{"norm": "rmsnorm", "positions": "rope", "rope_fraction": 1.0, "bias": "none", "beta2": 0.95, "schedule": "wsd", "dataset": "wikipedia_en"}
Each number is 128 + 32 x the weight over its row's rms, rounded and kept within 0 to 255. Layers, rows and columns count from 0. Numbers have three digits each. The size before them is the row's rms in percent of the matrix's.

# layer 11 MLP gate, 512x256, rms 0.197, rows 40-48, columns 0-255
090:163125099064111093116142134134153123094237182101123145073097120131134155152117114149159127123107180116049108179105101168150120103161112102169158206112181207082130110138139139124102069141101097140126124091165144154137165130125116082157085130146074144133220162115118155140088164131088103116105163119130154127165163135100120082135180132128098095148095170115118108124127163130137100148107155169112119078075100089111120183154132103138169123157117179162145127098168093097100103108132092104142097148114100113154121086124083136151125197120117161137134162156086111144156095083075173079164114170140122173123115157132114126102097086174180104157107088118153155113146071148096155158119096145225181173133140230130139070132108161156135128050105099164117116087133148105125074118141158
100:115133114132086175110087198057136115145125132198116101136124160104117130145127172165071106220106111079153105164117075114167127104171078145169119168100140092103094094155113121129143056140129073082153084134072153123174145113102092032106115104128141148087138180104104114132113160118171117133086095091146159157125206071132183138102175095161122143103077088171102134094197112118116117121112112159109093142150109157087138085147120135152131142144180084202138138146138128120153090122129122163153140156157093162095121121062127139125091103134170179166139113161140147120146099130136164162181107153122106151142044114117071116098139121131107069096116187165113100094128117122117094114092105123119155122140165190068168128128093065123106110136130170129080146143137103111104039075092114
097:131188126071076149100145113141128092167049107101135113133142114113123117108140099087169133136069154178124084146164159153119102099132088118073108172136127089123113120116092166158105138148162131085139155105124192132099122139145118149141137176151101124097090132093148150144130131189195072131104124140137112080092116109090155174149104141097078127141147112143105100125117137109088146151140158170121124198080129145073023139135170141107168062157116085116087108197136150143105097107164167121086133121103093135104056119088129166154126088106114109080109182096122125106128110138132100167112202155139130151130095115068143113143129184152167115156145213107074184113152090119138142097207114117129123140077094133137158135142074150054098084149098121091052151163119152139128147163190211
103:112106113136103092110087112126128115075101112142175134157173171116117103158235081142154111127172129174084123074159059145255098128118049104091164134150130144070160187084103147174167123113154103101119167095174091120182142137060138147132093142204131153103112089118131102099077142119131122119085148079111137097079149124151197173155139085184141125149120198138135105113131086146087108148045140090150157118111144149161085053192098132114091095097068124160144156105126114079123118078158164154133119078074137145113171150097121138152163166151129161122102138134137147097117159134125114116105114166129129111138093142144128138126150141083093171182148077141107152130137148131166121163150142109123100123099108118107110107064088164105145159138110100136182123181135140133127163184169140
098:119089051059107069133126072133172079062139179111106145210096061147125135152158169121120128169146098149080095136166064115105078108137134129172107119146170164148084129079154105133111175178119109120128135160171053140126167110108101130102149134141131111096129112098111143162146147107085128115154121116064107109109169072154123090101096176172119131075121119157139068155105130170112162075126158170092107110178097119130131103109108125132099172132176108123094123124074081093133140078121153102142049105136138198116144167173086141162138117151138117097133128096125088131174089187155105092106161201157100112104089136130189146111099136136132134139169108174129140193117121091149106146132089138140130124156087145094072063094028125143102159124151167137103133132181088169090112160094120
100:174171118158145043094127058143117117099185135173114142146126150060115178146110152066105163116139114162173130102130078130105161156122134097069185077128129175174140187099105136122151107117119109129128111106116211150139129113128157102144130152162124090129144118173137122143145133166139107131039072114119159143156129127109143116154145106184207127170122143122084094107172073125153138185104103164150122129109150131153097178132189161116111139107078152095165161122155085105136144099134117168185081170119127207141109097119092092148106132083114101110092100108137107091113111200178179110107102098214060091160117155128165110159139141097135119122157158114100119139135149100092069177128155087168164125141149096126121217104166148070086126166125086107178095105148093113098134159087149
089:104060066145112136113164110130178147090114130142153136102116155183108110093152117123127094097151120118094098068075142154112062147143158080161142121138180120085168128168115075114135114126117119175117127129113151032139101115134107110071150082115119168162158165080131129164141158130104066089109176077145101123114103120118140093138113131055124142140134143162163201115130121148090160124181124070157079098129155120106145101161118125078185149128136117140095133117130157113102178220091165099155144088110113144126182096137104127189174142110127183068120119170125125082136091158147201077127142084153083127120157147171126150093098152141118121109146217139078127088148071145160115139136194111138132078130174124169121076104075180136177177168144114131115112091126077182175090094108114
098:118121131163090164130125143167162114137149139203097159107143111140140087153098114122086161172075088107085113067136142107139138112130122136184106172174177135152107118114186137102131114108153073165161121156152134109149104149118146120205136125082116040205105157131139155098124071152159187068123143080080137079122141096133085110149112143014141138099074102098174112148151078124100143080013127138159126155166135138076122139097132121136142127102127105156069169111172156119124112142074082117120104120156111110119127146129135144096171129126169089142119140135050098127139037209129174136126159146104124149122079183145137149114164146089091188146168130114150176109107108164110171139184138134094064144151090145155196092138146127077110122127128151130116123132100123105116132150080145
103:134101107207084158210090054121060113087108115142086155121060146100171141139132122151134071143145150161097149183129080103119121146094087073091150172109126168117122143128118134118120135135105196122123152135159135122121091117109117147161063123107111165072106095153148070178103122172132142144063149167144110117057075134087188130170123165173087087141124096140089109204123128109157080081125137160171199152121073162131118115185152116148132083178110124141116154144096138111104141149124148133090122113096093087153100143170098131109109120125103083102051123128164143097176122149106064116116126116115116117080099153119140145113137138086105147124091146129125109096184139100146140100166088154072119123118117132157211108102198164144057151137079111131093109129127127111144092128210057
# layer 11 MLP up, 512x256, rms 0.199, rows 40-48, columns 0-255
092:145151094121084067059137045119148171104181144144148125105069132180150106153107189117081135145186137124146143134148121153108107134122181129158112132097132104158105138135140114207129120187158174152087176115154126147068075099141126059131088129085080104030133101093134101143108140071154128114142119135128128107142140110158157168165170140125128106088094108101148110174101120122113169073146143157157068131125144134115070099102123069129126153120105170132116110134182091111069091139116083149120102089151086106168134109111107174131165078089157217154117166146157137100139115110057162126209197145108076127168121168149114119113144147089147146121078101059145145139162086199092159159177096103146121176146145141103110070120146133179178119106113084121146133115157137106092133128150151
106:124095195125112201071087087123123131129149052135160091129103063160118173088099132145130113137110157076131161135133138054157065062100118102124129079107110104129155134090156136133106122138117148150112118097186135090119128155103182099103130111113117108148092143078152125080158112180118122146065139123092105109163125136117088163102125124045109125122117179158160133151137108095107088094113113168178146148185171079136139120108082094123085117072128151119152104167129141091131113106147178162120108115155139137096185163160092107150162089081096061120151068103173116140088144112122138146189192104102156120106101051180173111092129185128136144104156123162157122170149087166223147088055087165121070099140136107099141113136124141130155137135165185123148153122121125154194079174100159
098:144093115021173154112143170093171167109162117200138114176124188081132144102124145145101104056101102177171128119185125099134143136135109070154127190167113154121150094101138097071069125116094139134200177123108130130159162072191136162141158133115122107134157170119136089091114201147132137119163103062137117103150145145081116045136149178137118150172133137131123109123183162131162104157158147189139127109116149117095135150138169160154176118091133118098135148126133102125135069123125146141160155156108166135138152095161198135153176147108133078126057149123129164107098121113051106151140140120144151114110049131076114171113122057126104152145120192149115127156108143106160113158203142083121042100158126167193103144196121112105114106124124114118119147092142107147080145126172099
104:141150145106124133175169181134161123168141156138080133143112115141161148086109129129149124107127138160141105101144200153195131111161143106114128152133067174109102085126177114099163156141081102095156111110069129163026087112148145109157114173122132111155131116134138087095087125143127098115095129115166092078122105113114143169058119185085152097100074143156104129130119133175168132168137143124146131139142093126171111108154137084200137168151126152141095102120124117112176104130124118116147137153216094133102071082132136117107109063124140117134210080153126137129103132138125191228139108057168128145165143130162141041105161074165110138127118166162171163171138153128155111150125115184166159091162129109113158194086146129124115150202142122006069107121111141130083135101116102
101:208150090124127149084135131153116146096147136137072128136120164132089056064123140137109061092146139150148121058028159136150186080078101153125138134117119088078162139108121169112151114137124174098163137149132119157098168170184136108109149154084105092123139132152131108164138131165132145116073145133162162118160123119105132116070160097130121115124105100136127121135095135152104112235148077124166132202161188137119148124122119182169110187122125118105096156088141110179198127143121172158146176181085143099130159139204109158114111148118137139065101117190126113102147144124189103101160168064129156191134083133102158165109114188113133129108155131103140143096104149107142199158173111189157099082134091110143138056118085129149112201137110132090103111155109090107125091184123136
094:171159122087187135119119150154118105134161159096147140086166057081078134184101132174146131137196170103141145068165110162138140161127149138097167027210099174125109130137148055123087090120091055118063072111119150200145097146104108108141157173154137130101158152127102106148126142208139063119084089129134131147115167139094188168149084130095186096157113144126107132135110164116113114121080116197070131107143154135100143172159182078107151151095113170148188158116121084115178172212118102155143081131089107143105122094114093163115172115099098123106156103133153138128142179142150089135129090137081161150140094152069156152170087130129119097098122177143154118116182128164107102129085120123098094136126123165102101181078093145079106133144132107156107146115114120175112139110152144
098:139162146116106118171064145062164124146125105116187099161175101126121137159057067106163147201155174163198128184147093076148135057101089069068165166124121151113134117117102102168155124133157083091123120105114103149112140144117178127166142117133096128107133157153101105075200122151103121125114130116178143141099157129116173071138117100151144164144140152136110148120141160106179126132100103139096104077089078155158192128108169131170209122168117093189133077096142100129137111110141181129139102141081127141163166182157144115140068131139134064147165110127129109164179203165114080129073140127096178159092113077078183146097115186119115119119180097082142141109091097056194131139118138148105134174180133156118113099099141139107125079151115074139115110130118057122114122105126130
099:097116131175150052079187136094145132178114129129122125104118137155083156121088138099090131096137065197129194080158067136132137106158113221101126113082178130104036148093125074067093114139182186116147143096165129114139149163171093125127158095148134130093130149140139067144095102117118106154133082099105173135050120130109153112151129180157121141198094114131170178134108122145106146158114182167123082153155101120154113163115110221140150104132154109108049079136147132103129092088126138094152100147079132123115109119121198071121167127090147152112106164108115204136088153106123125130132078148128126113134172095152122140133108197170163137112129090083077125112107151152138172146170140172156153148118157139119105087165152149116095067166121115087110097106098145095078092160147077
106:173090097132118157171202201169161119158074165154148081105108114138105201104106168132180118085149137165183106131119125138126118119079122092127150094113116141083104152152067139130141106137090121108126148130121077200122117105113116112166150160212095108132080163138121167058133159074124093145145097121138118092110112074111096087130177165133095175144057136101131100104074148177163143139115162103174131114152118112112096150101110147108219089178172154140123083156111159114144073113154145162129141118137144104134102036160131123116175117145155137098118083091137126150148133149165112056135170119155103078100102129108123148178109102104134081116139158173192177134127056170103124110101118155100093091103161132148098192069097166074125092115127124086103175126122146190108129138088172
# layer 11 MLP down (transposed), 512x256, rms 0.186, rows 40-47, columns 0-255
091:131158112141149162071145177110126091104133112126117160196120103116131181162103154139096111148129110174087188161094108135116075078102110173124141130119141121112150170114076143157088106146139070072159180162101102095105131093041114177159104102103141061128105123146094166202167154163104125130110178118130132094138175162122154149152137203143189104156121159157103126132053093118119122170144170103109213091119133103119137106128120128102201183116093109079150101191115165097193126089161118091163159092109128107058112111133130130114138172093167134154117128118162119122139161091121113132156077105214103214146158073128158116108062185117154147146103076162098134147153163122141128100111095143199136103084152132137122176113154151169144131116141126141102106108102175114090137111137188
104:110153139098140126109121126138144132142146109129127174149159162127092147113160151105116176152168188084134132121146153050132199116084125114116141111124116160192171060072118108138086144125115111158150041073143153127130097158116104100069095119216121135122090075175095140106117100139129138095083124143147157078079158083141121177169183186102140099146112139137125126146204110101076145203145124088128145151104077170101159104121126080109130152109117086124120106158169188146106164120152165173103153140127093075114118100169147102156171161123105081133121129129161143159118170120179122115142072137099136106079130080130161092147143152160067132155145075132174119078192146163080136086100128148160099049200143143149141104157161154082127163122148176172118117164155123146211139179103148
099:089091166124087137177180169186124129091151142129081105142086152139088110115107113177088172158080055152131155112118165134126143096093129168142156201152177186113119155115184142176117111105103157089096057149115170134176100099095133087154142106061197094173134190138119155100149121103059091144116178151087135149164189102097108071127178128103203112162163168104110139157126154111125104093151157131130048135138092146122138107058112180155137168134127170147158126177072071147086111162145096175120122113139146149166183168123148154138125149117170110162065168148100092174143093113154070127072107099124170122144104118148107165100112091100120150130124101162178100128086147106159192128144175137129092156075146086102122095117098109124133105134111124153129140088081123105113135138177110
102:107090152079077099146101084133123095112164106070129154106134133121161140117061068134182140122130097125114203172190097084149100176128106112170164128126165187070153150124135118124141145158204164146091096223054131127109145080115189091128147177114150115158146140127151077126143108131081141124163115147160150139098107112101134144136131128159107149134114099155093145136206103112159115144115144126133141178151085141077114142103206151149155082129104162140120029130137164169173172100123152134113137174149157137133168133104139139080158140117090092114106179168121120157134135178099166172164134071126124130139108107138131107118099121195135161136070168134115009117189143137111122114177154111115104095111166114148144105128149088120135149124191225098134119136134129120066111157156160
095:102098134089155147146125111116121082137167062094114088116107112116130118156155123091067122167148161137150094159135097153097136106146116112136116118162168088101189133181153173091162156087122178102144102116123152171151137091070149155165058161138081154118130159172104145116132133177131126119136150115112124146132184118144099144109145099126196175150160167140187160103112086145181184098140113151147113106172113137134103159115136179141158192145114133136151136111101134165179149128101119087116156114170098120125161083084147161123053125086111136162138146154084082046071071146143122153169135110145157095128166132109216158156137217184128134057094113143152184091173130154123135161086103186088158106105074113198158098108167093193097166128116086118066157104125139088132103142144064
101:083104133141111131084058127112139167126119154114097132150140111174139192123148211154120129138143097072126154131127126142167140144125125125141107021093123151213105106156174161117066100090111109115140140093156083103139098181119132095143133100104174125059122103216153137132142122135122147142080101159150143130118124117112116118157118142111093152100093098160162108076078074084124070082076139141114097137177174130146185100121172101161148108160112099126162106147110138120140143218164106085154160098159123122144072133175169161130143157152117121139084090115160069113147134090157186112097148109119124093155135173104170199131113084101146130144092179190068151130116120167076137176092126170121136106117102059140107059168144104135120181174141109107083155104170177175183124119128128
092:147155156093071132174153099151092169110171186122154105141063094094151122131130144155168151210101137081149063107118132112130122123144098152156100102168166157052163140170147166075103129088143156106095136117085082114109155127097081170167075132148084138128133197102205104125142141056114155140092169127098189131170142154121128101133171106079088105121179111147129146117126175110165162142156144219159136138089137130095116104077100099207169144160102178123122114137147155164128114062142069102131136142161106116137089108119120113143181130178134166133147198088151114145192174145183112063122177160131155103122110107174113164136145176144109149159089145080134097115139140115136108117163165101089113159109139121147139128102101071127081177137154142078140150111065122121156174093183131
098:074121127117180106152188139156138097172160108127098129144126111195093131121105094126109089091077105131128134118119126155181189116124140200159105134164141090119107174121102123092120137167127163095125145137143111117178163112085151085082086091125160147162155128135119104063126067025093115164148195097127173154074115106110141080090109133123123114174086118138171085141140059147157154155094109092121081145095157080133120100106102106165127117115168069139122073167172143135090076174110075118107050123158141130117081148200177105139124102114187144157061167073125150163097153194113142094131114155138128079105089094071140141120131168182096117169168100124115119121146161094133152117136082123123104094122141113112126158167112107123053087112087105111102129169127139199110059139138095